config.yaml
n_layer: 9
vocab_size: 2048
activation: "reglu"
norm_eps: 1e-05
rope_fraction: 0.5
bias: "qkv"
init: "trunc"
init_std_qkv: 0.0341
init_std_up: 0.0341
optimizer: "adamw"
weight_decay: 0.05
warmup_steps: 425
batch_tokens: 16384
train_tokens: 154500000
steps: 9430
Each number is 200 + 40 x the weight over its row's rms, rounded and kept within 0 to 999. Layers, rows and columns count from 0. The size before them is the row's rms in percent of the matrix's.

# up: layer 4 MLP up, 640x128, rms 0.16, rows 90-107, columns 0-127
# down: layer 4 MLP down (transposed), 640x128, rms 0.159, rows 90-107, columns 0-127
# gate: layer 4 MLP gate, 640x128, rms 0.162, rows 91-108, columns 0-127
up90,097,188,174,206,210,235,241,222,180,226,235,279,385,128,208,226,276,162,228,231,172,237,226,180,177,188,208,206,236,257,172,198,200,228,210,175,252,211,130,182,221,193,192,138,225,229,231,215,185,194,145,199,247,209,260,155,154,310,195,111,198,184,211,199,176,170,237,249,240,194,222,189,162,147,177,241,223,180,228,214,195,241,192,193,169,236,184,197,176,210,178,121,221,263,246,235,137,236,251,205,180,220,194,175,165,158,190,177,142,190,184,156,247,209,173,200,105,201,147,190,210,207,264,274,209,169,230,207,149
down90,097,222,220,148,183,153,200,205,149,267,226,198,242,222,244,210,168,231,184,189,184,80,230,175,149,124,231,207,155,232,135,144,273,184,192,296,199,230,178,149,204,218,213,172,212,240,198,178,205,222,176,223,166,246,255,143,159,147,128,187,174,250,149,189,202,224,169,206,182,139,189,253,166,199,171,240,187,137,241,173,208,257,217,251,171,166,290,225,254,144,234,213,208,191,227,173,215,150,183,171,278,148,237,210,172,174,180,213,226,132,179,170,198,244,166,207,161,225,218,304,199,246,210,251,115,210,186,174,155
gate91,092,172,242,150,235,215,168,184,186,218,161,233,210,166,174,252,211,143,167,200,197,227,209,196,185,153,173,178,234,249,173,178,183,161,248,141,166,252,234,176,224,215,181,248,219,166,246,219,137,168,188,222,238,190,178,202,200,205,265,176,238,221,262,159,237,232,207,219,199,213,268,207,290,201,241,173,168,198,175,159,190,199,174,305,240,222,259,314,292,183,174,225,170,178,172,213,212,164,171,184,208,137,196,238,181,278,204,153,201,138,206,119,209,222,302,140,122,280,162,225,235,271,253,222,172,249,213,215,238
up91,092,207,262,199,257,215,195,116,189,121,161,231,180,247,244,125,206,236,236,237,180,214,161,219,220,208,119,267,255,257,222,183,177,243,203,146,193,310,247,211,193,215,139,279,172,174,268,252,209,171,215,216,167,183,127,190,184,220,181,192,242,174,182,175,201,263,201,146,175,210,222,194,149,233,222,200,187,224,159,236,246,215,231,204,208,178,204,239,212,205,248,240,267,152,157,168,135,200,234,181,158,139,135,247,178,241,239,119,247,187,167,210,237,256,210,152,186,224,196,153,276,124,256,174,231,230,229,215,186
down91,091,251,153,209,197,273,225,231,232,266,170,209,191,214,197,177,177,204,218,141,221,189,237,203,110,254,247,158,205,212,133,201,239,238,212,252,187,257,206,192,191,178,218,184,160,137,240,208,202,236,173,176,272,175,246,182,165,202,169,137,130,260,209,171,235,192,194,205,178,186,223,262,208,128,225,183,214,157,243,173,138,158,219,134,170,241,208,247,299,189,237,173,271,229,266,184,219,311,163,183,176,271,244,134,172,229,178,190,193,201,187,267,165,218,191,147,215,183,202,235,223,153,290,263,160,267,217,224,198
gate92,086,226,184,240,211,131,196,142,194,149,246,207,206,201,211,144,249,165,184,219,228,232,223,204,155,166,211,180,133,141,210,140,194,200,228,234,278,250,212,117,172,119,291,239,273,246,153,228,166,134,153,242,152,211,272,175,204,199,264,164,246,158,138,110,206,221,211,216,225,179,162,135,170,247,257,185,189,251,222,242,251,200,187,226,182,254,254,197,211,225,203,228,213,205,220,236,179,184,199,260,190,190,154,185,232,234,155,194,192,184,160,193,252,120,189,234,199,273,214,214,183,189,247,302,168,207,179,233,250
up92,084,165,284,199,252,190,192,229,148,213,230,247,119,219,248,230,225,258,254,207,163,185,109,204,188,242,239,156,152,196,155,151,263,242,176,179,157,235,234,189,143,195,216,223,215,228,158,247,221,226,176,220,186,135,205,238,186,171,158,193,211,192,208,257,179,190,209,152,229,172,176,254,163,239,217,207,210,251,159,203,197,161,145,176,221,214,261,305,170,217,312,237,156,200,171,191,178,227,200,222,148,204,226,149,244,278,216,156,165,277,142,144,230,202,221,227,161,229,231,254,133,255,172,176,198,280,135,206,216
down92,081,225,166,229,249,206,140,177,204,149,190,169,165,180,137,255,215,187,218,213,188,293,206,263,179,204,228,214,111,164,201,199,242,179,216,193,161,131,228,143,180,189,236,271,193,182,229,239,201,180,164,233,241,129,269,247,182,214,281,236,188,125,213,250,161,178,187,200,180,250,210,187,215,220,164,232,173,179,132,175,325,154,235,219,166,258,169,311,232,209,171,256,211,254,200,209,228,136,139,169,199,248,171,216,165,200,120,231,225,234,218,238,210,206,232,172,219,236,204,146,210,121,223,217,190,144,224,175,217
gate93,099,229,243,253,221,184,172,215,186,193,148,169,167,235,228,194,225,163,196,128,240,249,157,315,227,194,168,167,173,183,149,116,168,221,157,169,199,254,183,159,209,194,244,194,268,181,172,231,185,247,145,182,203,117,132,227,119,216,236,201,219,221,126,252,127,218,159,262,154,268,155,223,240,233,236,196,186,232,233,241,243,223,164,206,194,189,243,180,193,201,255,161,191,268,155,170,168,228,174,245,220,209,266,183,193,186,214,157,187,136,178,277,203,197,176,218,119,207,148,246,252,189,175,184,182,155,160,211,290
up93,099,204,189,244,190,184,167,158,275,208,184,259,227,202,147,248,215,190,172,240,157,176,231,127,278,175,272,222,198,174,209,197,237,182,253,131,216,138,270,189,211,186,177,168,229,228,243,245,202,204,220,158,61,218,214,184,249,278,228,109,194,192,200,200,217,263,272,164,229,184,199,253,207,209,195,162,226,211,166,207,148,149,221,239,162,167,198,197,160,214,172,159,242,153,228,198,225,193,267,270,186,170,131,184,208,235,149,205,263,132,214,134,293,195,195,221,213,210,198,124,185,218,190,225,173,258,195,158,162
down93,097,234,225,275,92,170,236,164,195,238,177,222,249,213,228,205,241,182,197,149,77,245,222,272,201,149,167,118,163,199,167,268,159,239,188,121,216,243,116,195,124,170,241,171,150,193,285,167,183,198,201,145,238,219,194,190,201,187,214,198,179,146,125,195,178,294,231,209,202,193,127,257,175,180,184,195,191,219,182,145,203,197,205,209,175,184,153,188,171,212,176,179,200,172,248,191,195,183,173,217,201,203,191,245,127,217,229,155,183,198,203,116,237,254,221,240,118,170,235,225,245,164,227,204,254,251,200,227,199
gate94,094,297,228,151,161,238,187,221,162,269,318,108,152,205,210,234,207,165,218,219,249,189,239,269,196,205,234,203,190,168,220,173,168,215,220,185,299,158,180,127,175,221,208,178,218,130,211,199,208,199,178,236,159,260,181,202,161,205,168,159,229,146,193,211,274,144,152,174,203,184,94,139,167,225,223,175,146,162,228,187,190,225,222,205,189,237,212,192,297,182,206,92,209,189,258,196,234,151,206,219,229,190,225,191,160,179,185,178,199,202,198,257,266,197,233,225,131,227,241,162,149,181,175,243,194,239,206,156,244
up94,089,222,156,176,137,261,225,181,176,239,199,187,227,179,185,242,199,195,238,239,146,278,124,170,278,222,207,201,186,225,142,200,211,233,85,199,236,187,145,238,232,245,207,207,234,199,123,197,176,204,227,168,242,211,252,176,212,170,222,221,205,107,149,150,245,218,236,170,192,165,223,176,176,145,172,173,209,194,250,173,212,209,230,162,255,151,181,178,187,118,180,185,198,211,236,236,242,239,232,92,236,135,215,222,173,205,139,272,131,162,230,231,223,212,229,201,202,185,285,134,147,195,267,219,220,143,230,233,254
down94,090,178,175,210,248,224,209,192,217,218,246,149,193,244,237,256,217,144,186,193,293,155,193,186,196,247,177,214,254,186,265,225,193,216,257,164,130,245,203,192,186,148,187,157,221,197,183,221,144,201,257,192,206,181,205,181,199,212,228,247,220,171,233,151,203,108,126,223,209,247,260,269,216,166,196,138,185,249,175,154,148,214,211,194,200,156,355,191,255,199,147,163,221,208,184,211,197,271,161,196,183,154,259,190,284,216,230,239,191,206,219,264,133,156,178,202,229,240,150,154,186,285,164,201,225,199,205,122,228
gate95,085,123,184,208,180,254,180,214,203,164,147,226,205,237,209,116,175,220,179,216,273,217,150,195,123,240,208,177,237,175,199,204,197,245,253,193,166,201,190,172,155,248,181,159,200,229,164,213,264,164,203,208,161,170,237,230,219,243,157,223,173,113,189,157,222,200,144,204,175,177,123,257,195,154,238,151,153,146,300,207,146,193,200,156,183,194,212,223,118,252,239,143,196,232,200,215,273,258,180,177,199,104,141,164,264,200,202,158,190,210,182,267,212,202,157,193,237,226,217,142,210,157,238,212,163,159,138,291,145
up95,087,144,215,208,235,190,154,165,166,206,179,229,170,212,194,176,223,191,305,197,167,160,155,210,274,254,238,208,208,204,189,185,150,190,173,179,138,171,213,152,253,224,216,173,71,155,159,177,184,179,165,261,206,212,220,256,163,177,190,236,189,273,225,249,164,237,246,188,238,198,155,242,170,263,190,167,147,258,261,164,300,205,159,175,222,277,243,271,151,224,203,214,231,216,184,205,222,273,260,228,225,149,250,170,236,141,206,242,219,214,176,161,179,199,284,149,270,203,200,151,189,141,232,205,215,163,208,192,224
down95,086,255,204,151,191,218,198,179,156,191,174,199,159,152,249,243,199,174,169,203,339,297,158,155,177,207,147,252,225,193,197,227,216,181,204,245,196,212,156,164,237,231,200,251,255,321,196,266,237,164,216,209,268,177,184,140,154,230,155,174,243,183,236,158,187,222,223,220,192,163,206,173,205,201,272,208,174,166,230,273,159,185,194,242,225,184,187,156,191,202,168,181,172,173,127,232,142,143,149,215,166,222,245,233,183,163,232,218,314,213,215,212,216,185,192,328,172,179,203,224,226,205,182,150,209,208,149,174,226
gate96,105,209,293,167,230,250,221,179,191,231,243,258,303,213,161,222,189,187,195,167,236,170,118,213,165,171,269,178,190,257,247,273,172,201,163,211,248,219,200,168,215,241,226,166,153,208,224,212,214,213,207,201,216,166,212,237,217,190,229,115,247,177,272,153,213,181,163,159,198,220,200,294,189,210,215,224,182,156,190,228,219,212,235,185,230,161,255,179,278,207,189,202,172,179,212,226,229,199,257,223,248,206,246,225,250,198,284,177,114,103,182,101,218,160,94,227,221,216,248,164,176,245,182,242,251,211,160,226,229
up96,103,196,143,217,264,202,193,192,188,169,162,271,211,245,164,196,194,127,179,157,215,205,270,226,202,255,193,264,202,163,172,150,165,214,170,198,229,206,247,202,186,199,279,237,215,141,213,156,224,296,241,79,186,209,175,194,170,275,232,263,255,205,238,177,207,220,217,189,113,227,223,257,184,165,212,192,228,168,137,138,214,199,257,261,206,189,197,261,172,264,201,179,191,142,157,207,185,188,274,205,158,236,130,201,210,174,121,202,222,271,248,181,221,230,180,254,237,196,143,185,177,209,262,264,196,226,226,239,251
down96,105,145,253,181,167,234,229,170,258,160,230,218,263,235,199,275,222,171,264,141,229,201,267,182,254,276,223,190,141,236,143,241,219,200,234,238,176,212,229,207,259,213,176,196,299,159,209,216,139,226,153,163,210,167,241,209,187,198,229,244,207,168,142,186,152,131,204,198,151,201,195,219,208,238,191,161,255,203,209,145,224,217,186,235,260,168,266,197,228,202,194,188,191,272,211,185,223,204,213,177,160,261,175,262,193,200,206,212,222,151,232,101,244,261,206,268,192,259,176,114,284,256,194,180,241,206,223,117,167
gate97,098,206,241,225,195,170,179,206,141,215,200,212,227,290,257,156,175,145,181,187,208,192,181,236,206,100,128,225,208,192,139,254,250,162,202,132,221,209,187,194,201,210,196,309,193,262,218,198,186,197,224,213,187,245,120,222,237,223,174,224,277,159,214,178,184,207,179,235,197,223,257,276,216,225,292,232,182,254,219,222,142,188,211,142,196,234,246,135,169,228,203,245,200,198,155,219,209,209,236,265,143,248,162,254,131,145,235,220,180,212,221,219,200,248,151,265,204,154,152,189,116,203,193,281,217,193,124,230,210
up97,097,211,178,150,240,217,202,172,238,166,256,243,124,69,138,214,281,254,186,198,196,216,234,237,214,252,310,237,259,229,230,196,134,260,122,243,222,204,157,184,162,177,211,242,218,194,199,187,144,243,208,143,222,186,284,220,110,196,228,179,175,165,170,222,193,248,197,181,156,225,170,201,214,165,168,181,209,261,233,250,234,238,230,264,233,205,166,265,176,189,227,141,172,188,201,184,256,188,179,172,206,268,232,170,241,215,159,261,214,174,184,161,255,185,267,164,189,205,212,187,255,201,215,169,222,219,165,272,195
down97,096,109,182,227,159,212,245,211,247,254,233,236,162,223,208,157,254,244,206,254,140,201,207,218,195,238,163,219,122,214,226,276,177,192,261,213,223,179,172,176,279,192,212,214,156,161,197,203,169,240,179,201,183,223,243,289,226,193,153,161,300,283,164,232,232,184,283,182,228,197,204,169,220,233,215,210,160,189,114,203,209,162,176,207,252,238,267,245,217,148,246,169,212,250,140,230,234,222,249,167,147,268,186,174,231,138,155,190,192,196,284,203,197,197,212,301,219,214,172,255,248,195,173,195,227,224,250,226,167
gate98,098,177,187,249,184,110,203,204,181,218,180,177,233,175,200,198,179,241,148,160,228,250,264,212,248,238,217,287,229,210,181,186,228,170,197,201,134,218,142,205,165,234,176,166,250,261,128,223,123,158,140,201,167,120,161,276,193,180,240,223,222,173,195,169,247,262,109,178,210,182,176,272,277,160,219,151,170,210,232,222,120,197,162,202,182,153,216,203,239,199,256,167,273,234,171,234,265,209,274,202,181,188,186,206,242,144,230,198,199,185,139,248,190,257,176,162,182,260,259,171,213,209,240,250,213,249,188,226,262
up98,099,178,165,208,151,189,218,173,151,170,197,221,176,240,207,169,162,182,221,202,156,209,180,211,237,188,257,310,167,268,111,202,188,223,278,210,245,268,215,163,162,201,186,150,275,223,153,200,176,248,232,191,174,159,283,255,199,235,247,175,180,225,203,208,243,130,172,169,150,251,205,131,157,197,232,215,205,203,210,207,206,171,161,175,237,182,215,328,229,171,230,203,198,225,170,192,245,208,236,144,278,195,276,217,197,257,189,236,290,216,126,191,206,147,242,200,204,241,140,225,180,211,168,155,184,137,136,174,224
down98,099,238,220,251,193,206,220,170,157,220,182,246,195,148,171,207,136,174,244,233,361,134,181,197,200,242,138,192,178,166,220,215,201,161,184,249,185,182,234,191,201,190,196,251,169,154,170,246,194,216,193,209,204,153,245,143,265,172,181,197,237,213,207,184,202,172,206,153,139,153,199,203,169,256,196,195,222,204,263,186,196,183,192,181,216,241,202,272,183,270,206,185,203,197,195,260,177,169,228,180,152,240,253,250,188,215,221,187,248,132,211,237,210,221,250,219,178,188,107,28,177,258,265,220,172,277,220,197,225
gate99,094,223,157,184,175,223,131,233,178,179,193,220,130,223,183,236,164,211,159,216,258,197,186,282,225,224,147,205,168,236,148,172,250,172,198,162,214,171,220,219,238,254,233,160,218,190,188,138,195,183,236,201,203,238,233,221,205,176,213,221,166,122,225,216,157,182,164,134,180,211,150,294,142,198,284,221,211,198,150,161,258,183,250,192,234,185,239,245,231,243,192,168,214,235,196,233,147,242,252,182,199,227,224,154,287,308,249,122,158,148,234,157,131,172,255,212,152,193,257,224,165,227,131,233,233,260,198,181,269
up99,095,219,212,268,136,163,243,227,189,234,210,164,222,206,220,150,231,219,287,175,210,244,207,227,194,119,232,144,166,206,162,222,159,247,175,144,125,219,247,180,204,186,219,270,221,204,262,161,172,196,190,249,209,214,203,177,290,194,179,161,200,188,248,140,233,194,245,234,169,170,183,234,258,262,152,200,224,210,140,139,164,263,228,209,187,213,182,173,156,285,206,249,206,192,204,168,243,198,170,185,198,274,231,244,120,145,187,247,198,219,165,193,223,104,246,242,269,264,144,184,288,173,208,181,189,125,189,208,186
down99,092,138,167,202,93,169,212,235,240,237,242,188,201,163,187,152,225,174,233,196,99,201,175,230,212,197,193,221,183,223,166,230,245,190,171,179,220,187,173,159,168,232,187,155,248,191,217,188,215,258,214,239,162,183,221,171,152,213,245,137,172,226,179,221,214,206,213,234,200,242,143,184,164,208,274,217,91,191,155,133,305,228,126,239,278,200,190,196,157,212,209,245,172,196,101,201,217,207,207,195,166,181,138,221,282,250,152,120,185,215,165,148,139,183,199,211,160,231,257,239,228,300,218,196,251,215,182,216,173
gate100,105,241,230,169,126,218,108,243,150,155,253,211,155,203,174,220,178,220,206,208,228,203,151,204,253,189,260,213,239,167,195,210,175,185,224,170,189,286,184,177,191,295,250,197,208,198,243,146,163,293,232,156,237,200,204,180,188,215,119,176,241,192,108,249,187,152,128,191,214,229,188,192,194,180,278,168,194,222,232,290,205,190,191,184,152,195,180,193,182,177,178,121,200,228,275,237,221,172,143,241,186,257,149,185,172,181,219,183,106,195,256,213,263,226,214,223,131,226,225,249,155,239,193,241,147,208,138,247,198
up100,109,199,209,201,220,178,193,217,153,197,207,230,165,239,200,171,161,138,213,222,200,153,230,195,142,233,115,157,156,149,212,255,272,206,174,266,245,171,212,137,153,91,187,186,235,235,223,216,248,246,188,202,241,168,172,233,153,155,148,243,85,159,209,117,232,195,247,154,220,256,174,217,208,178,252,132,173,151,200,208,182,216,204,160,237,228,239,143,237,222,177,209,163,236,184,172,135,236,101,231,192,160,140,181,224,172,194,169,230,178,169,136,143,191,137,169,192,186,247,157,283,223,211,235,213,187,189,150,218
down100,104,142,255,278,178,194,188,259,237,220,218,221,168,149,148,166,157,197,135,185,219,166,199,261,256,208,244,188,210,210,187,186,152,189,181,245,213,169,255,209,224,158,239,207,131,215,139,149,241,297,99,280,155,147,213,225,139,143,217,229,246,211,172,218,229,206,198,138,155,203,200,233,218,223,179,301,215,184,202,161,146,227,244,182,172,158,199,217,158,236,203,197,185,196,182,208,178,86,164,166,119,202,283,234,160,199,193,166,223,234,195,150,152,214,181,127,217,184,197,190,168,164,167,148,183,176,264,212,221
gate101,109,202,284,200,238,178,150,224,195,225,192,194,206,194,228,142,208,278,181,189,213,186,146,269,225,211,279,236,217,281,219,247,118,162,204,183,208,158,254,201,184,213,280,111,199,121,225,219,227,277,173,201,174,211,251,238,281,180,164,213,180,252,184,162,182,247,170,177,141,138,177,204,255,182,239,160,207,215,210,243,165,214,197,203,239,237,198,261,210,173,181,214,217,157,197,211,182,108,227,200,221,239,181,170,207,236,202,178,192,191,276,103,156,172,176,238,188,264,234,195,176,220,232,284,224,194,194,303,152
up101,116,251,220,179,249,120,139,239,171,207,180,200,222,168,221,143,201,255,198,171,181,160,187,190,142,166,260,198,244,246,181,160,162,224,150,203,181,120,129,207,174,239,130,187,204,172,147,223,232,226,120,257,241,237,171,255,231,307,252,173,126,170,228,175,218,185,190,277,276,149,218,203,220,275,194,218,197,241,187,221,209,218,161,174,179,190,230,205,100,153,209,277,243,214,191,228,169,191,246,202,117,238,202,188,200,191,194,182,245,187,236,268,175,227,111,144,177,227,249,174,170,209,234,169,163,198,185,210,203
down101,116,229,187,229,196,188,183,269,206,187,127,205,179,209,211,246,157,248,239,182,113,162,225,227,102,115,211,173,206,204,156,194,190,202,171,193,177,195,244,236,178,205,206,218,195,173,286,153,128,258,141,196,188,205,101,200,231,190,264,212,161,168,167,211,243,223,175,155,221,154,268,172,224,231,178,186,182,139,206,215,240,186,151,168,169,171,278,206,222,120,210,179,210,206,212,202,181,117,148,169,257,158,138,260,164,231,134,137,174,237,192,205,191,126,168,196,190,142,248,286,156,212,218,215,166,148,152,176,225
gate102,101,282,189,226,177,236,113,176,205,180,183,162,260,239,169,131,247,164,224,246,252,133,161,199,182,188,176,203,218,180,147,187,194,239,214,215,223,183,136,157,163,202,213,250,241,220,227,191,178,162,266,176,200,254,173,252,254,170,217,238,322,153,263,206,135,191,175,183,199,241,179,235,191,208,237,257,128,237,201,193,127,197,87,231,121,229,209,183,178,277,201,235,213,169,176,252,215,223,236,190,283,229,187,220,222,182,216,236,163,205,254,189,190,224,144,207,188,259,250,230,123,194,209,161,213,253,217,228,222
up102,100,190,170,255,218,170,205,212,179,218,104,213,256,247,248,115,230,204,223,189,249,176,216,145,149,195,153,167,240,136,206,180,165,228,185,239,157,147,125,191,167,208,206,183,177,199,214,168,246,159,225,182,248,223,211,248,179,165,210,173,258,211,237,228,140,184,247,183,171,182,214,225,209,189,198,188,113,239,221,224,94,210,141,189,135,161,190,224,142,264,221,218,249,267,189,283,96,257,219,118,195,188,222,248,301,175,169,240,233,208,207,227,221,210,174,197,201,225,165,261,215,163,190,209,186,258,156,251,220
down102,096,216,153,179,184,173,227,202,134,169,213,155,147,222,228,200,138,208,186,183,307,184,165,255,229,241,181,154,292,199,196,213,250,203,138,249,183,227,200,212,189,217,186,160,245,191,237,164,218,212,260,201,212,251,217,158,174,218,268,244,216,191,215,192,189,262,218,151,127,158,149,224,162,231,205,215,262,244,269,256,172,165,230,200,213,144,54,175,198,248,201,207,193,167,228,152,175,181,208,252,271,217,205,173,207,196,222,149,198,232,161,156,280,264,237,226,192,186,124,121,179,176,243,260,178,244,187,234,218
gate103,110,219,225,216,212,240,185,238,201,213,203,142,250,206,158,223,203,181,186,182,221,173,241,206,149,231,271,163,230,145,227,126,229,291,231,200,215,218,233,168,181,209,249,131,200,102,177,160,251,181,167,233,252,222,238,290,207,191,138,164,227,186,131,241,234,194,158,148,217,256,239,188,241,165,203,229,200,228,145,172,117,258,219,226,185,228,258,183,210,227,213,240,204,160,303,136,154,134,196,247,223,224,207,309,200,209,242,193,218,113,211,230,179,259,164,214,231,173,214,252,212,250,185,258,196,174,212,243,184
up103,111,247,123,156,197,168,200,214,166,204,220,161,192,244,214,227,224,141,192,228,166,182,238,177,149,188,241,240,167,266,221,133,227,230,210,163,246,196,236,256,330,184,207,179,233,180,189,184,208,192,307,193,194,184,174,308,160,216,129,150,198,155,163,224,284,272,164,181,171,200,223,262,132,216,142,217,228,144,188,172,193,212,243,243,147,171,234,221,228,145,155,230,203,222,223,205,152,245,175,136,174,226,172,261,236,221,207,240,173,128,247,198,232,222,186,221,189,213,224,244,223,199,244,230,262,253,192,162,257
down103,112,142,249,161,147,217,165,250,164,258,242,202,253,173,161,277,236,133,231,188,187,121,188,166,147,225,177,207,223,163,173,176,231,183,283,229,170,194,228,203,212,272,204,247,211,177,176,220,214,194,189,198,199,179,168,215,199,232,175,182,199,279,195,245,170,273,148,264,231,195,274,97,268,190,196,181,219,207,219,243,217,183,223,225,164,224,269,187,240,288,201,211,141,194,275,180,203,221,203,217,201,185,165,154,153,246,184,224,127,298,252,156,257,159,207,186,156,134,130,185,142,202,224,188,170,180,156,215,226
gate104,113,151,178,212,209,199,145,226,183,175,264,141,157,172,139,198,151,234,218,107,254,217,157,198,160,194,208,285,153,195,214,233,176,152,229,173,109,189,213,140,261,207,224,208,193,150,165,203,214,279,194,225,177,205,243,234,159,207,241,222,203,155,210,176,199,213,142,185,219,203,173,213,188,266,260,204,170,198,178,247,156,205,210,201,202,152,271,234,209,180,270,213,171,153,234,270,198,176,219,201,246,277,222,169,186,250,251,192,247,206,140,164,260,224,264,186,182,266,329,156,289,243,173,165,185,203,183,160,226
up104,111,193,260,186,203,187,266,137,193,140,174,189,173,187,200,251,194,229,218,130,177,159,211,252,279,190,189,224,228,198,252,220,143,178,227,188,228,246,228,31,136,216,149,208,195,229,184,261,154,173,196,238,233,149,153,234,201,217,194,234,232,238,247,209,208,161,155,222,207,160,162,152,173,239,213,252,184,147,156,150,213,276,169,243,243,219,294,202,221,241,247,176,224,165,212,168,242,186,252,252,196,207,231,169,200,225,204,266,142,209,195,154,172,169,185,159,222,212,199,204,218,188,253,193,232,199,198,103,289
down104,112,203,178,228,202,213,190,165,198,257,213,165,231,185,234,169,171,130,195,244,391,165,218,187,218,230,239,227,159,217,248,145,241,223,135,235,191,226,206,173,204,188,246,145,228,172,147,216,172,192,181,186,186,193,249,161,266,177,180,187,218,186,228,176,161,150,215,270,160,167,203,122,164,232,176,230,179,170,208,207,211,147,182,237,176,175,133,167,241,220,250,218,132,219,194,157,156,184,265,81,212,212,167,222,209,188,196,191,221,195,173,282,308,191,159,190,238,181,212,222,199,181,216,220,173,201,241,106,181
gate105,098,141,261,182,173,169,185,234,246,188,206,258,260,202,200,215,249,206,203,179,196,224,233,109,152,149,232,174,181,265,220,208,208,195,200,200,113,265,286,193,153,172,233,186,157,256,152,169,204,142,198,156,204,161,204,254,239,241,190,261,237,243,219,156,211,248,251,135,199,130,139,263,242,143,237,229,148,242,196,210,184,234,219,151,215,216,160,255,186,253,200,140,213,153,136,173,225,167,214,194,189,229,230,246,210,215,197,229,204,208,232,130,199,104,185,165,158,226,218,212,89,250,190,153,206,138,179,198,236
up105,097,205,227,195,267,124,186,190,231,236,123,172,157,198,187,158,229,233,190,203,206,118,181,179,216,237,216,183,175,162,199,184,162,206,137,229,165,232,187,194,186,179,143,204,198,160,193,160,248,144,185,161,159,195,218,150,224,186,144,159,263,238,113,220,235,164,208,170,202,276,220,265,138,278,177,209,215,255,133,179,126,175,269,174,109,222,193,167,202,210,251,172,202,230,276,206,178,205,189,175,176,233,93,218,313,201,212,126,237,193,162,242,139,186,148,190,211,171,210,185,155,220,178,225,267,195,169,204,170
down105,099,198,211,190,269,232,231,216,217,185,139,199,161,253,235,238,195,182,230,209,196,291,254,194,234,188,207,197,211,214,154,256,138,184,188,230,224,85,209,258,231,195,249,226,242,178,222,228,179,157,216,257,219,184,238,151,229,232,247,191,170,184,160,101,173,171,202,184,214,234,230,118,131,235,209,209,194,211,158,151,158,229,227,201,238,208,296,249,206,142,237,251,202,181,171,178,205,244,167,197,238,219,287,211,249,252,244,218,201,97,263,254,206,256,209,168,181,247,175,173,190,210,156,169,221,308,246,203,189
gate106,108,177,230,228,236,258,161,179,183,185,137,165,218,201,224,190,209,242,213,98,171,200,245,198,165,174,280,181,191,209,183,198,239,106,159,164,162,209,214,267,223,209,205,213,226,190,221,69,163,154,153,205,227,180,217,213,214,185,221,119,260,252,235,218,181,198,206,178,209,152,158,236,243,203,244,236,191,224,132,205,207,250,193,219,229,243,160,116,203,199,266,165,187,189,169,291,198,232,200,240,202,205,230,227,232,188,299,124,113,204,206,152,219,221,186,231,148,249,242,266,207,248,200,171,159,148,186,136,160
up106,109,201,205,118,211,193,236,163,202,187,133,288,206,167,255,184,216,306,150,251,190,160,232,135,257,204,175,169,239,223,182,168,139,159,158,164,216,188,245,223,304,212,226,238,166,251,210,219,228,139,222,121,175,186,181,203,217,146,205,139,320,238,207,159,203,172,155,140,170,135,196,233,246,129,278,239,190,168,182,190,196,141,193,232,179,241,171,169,178,210,217,181,230,203,206,214,209,215,243,175,220,146,196,233,157,159,214,165,181,238,208,198,187,216,228,160,227,198,194,197,168,282,157,217,257,152,121,173,237
down106,110,219,225,175,170,224,181,268,215,287,220,110,219,172,214,170,221,161,164,228,175,276,231,187,150,173,240,196,159,213,168,200,171,167,219,159,227,292,204,227,191,184,200,179,207,239,181,203,208,253,209,223,238,163,153,209,104,264,136,158,182,210,229,209,173,272,132,173,161,241,157,141,274,166,171,180,252,223,202,118,194,141,190,164,179,190,289,178,216,136,168,161,201,272,222,208,164,241,264,224,153,213,197,120,168,259,206,192,124,216,151,135,153,164,194,187,231,242,165,215,256,219,242,195,176,208,217,191,166
gate107,094,174,166,248,205,218,197,179,241,124,213,159,140,240,167,216,172,200,230,215,214,163,248,202,176,208,138,226,173,179,166,187,195,206,268,178,206,164,108,245,255,202,188,220,217,152,267,208,304,197,193,282,252,163,175,166,255,207,118,213,222,260,210,153,242,209,122,199,220,250,137,181,207,243,287,158,212,170,205,248,169,181,266,164,176,194,122,267,232,302,222,199,222,199,183,278,179,235,164,227,181,135,153,180,187,228,214,252,167,160,205,249,216,155,194,186,148,240,203,235,225,271,199,175,238,213,192,187,198
up107,091,200,230,182,163,203,198,195,191,218,144,271,181,159,225,182,165,160,245,198,129,235,181,203,171,223,180,161,240,221,266,159,188,197,211,213,170,257,184,158,165,158,162,220,176,217,206,191,187,219,183,194,185,222,177,211,176,129,167,256,173,251,241,205,227,189,201,178,211,190,169,216,179,167,283,122,207,242,217,198,186,167,227,149,240,216,221,130,194,207,134,178,43,201,173,145,209,189,176,182,148,203,221,207,192,160,208,196,310,202,238,196,206,194,27,227,179,229,209,266,193,194,152,222,255,122,264,232,229
down107,092,230,187,189,218,166,187,177,270,166,222,184,235,201,172,127,250,224,167,215,248,198,269,228,208,230,206,234,253,124,207,239,209,149,196,146,209,183,260,219,207,271,241,219,127,176,147,251,205,200,238,234,223,193,218,189,219,314,249,229,230,168,184,246,167,141,147,208,186,205,200,228,247,202,287,212,203,171,222,190,191,232,276,236,262,143,149,133,172,203,236,228,225,201,137,225,211,247,226,221,226,211,199,171,176,239,210,103,248,167,237,285,147,160,325,173,177,254,185,174,222,201,228,214,157,239,171,199,183
gate108,107,191,336,218,208,180,151,276,152,190,215,146,187,222,204,159,227,254,196,187,219,236,196,286,153,227,244,185,206,203,145,256,185,207,215,201,227,206,218,193,271,234,304,239,173,170,172,182,213,222,182,161,166,92,296,186,165,215,236,197,274,173,191,206,168,213,155,185,165,245,124,210,265,280,229,208,164,159,208,209,169,159,263,163,224,234,207,198,213,220,240,219,191,205,238,254,244,172,192,194,138,206,130,159,187,209,224,155,211,184,249,232,188,159,176,156,225,206,192,229,168,263,158,172,192,196,98,175,208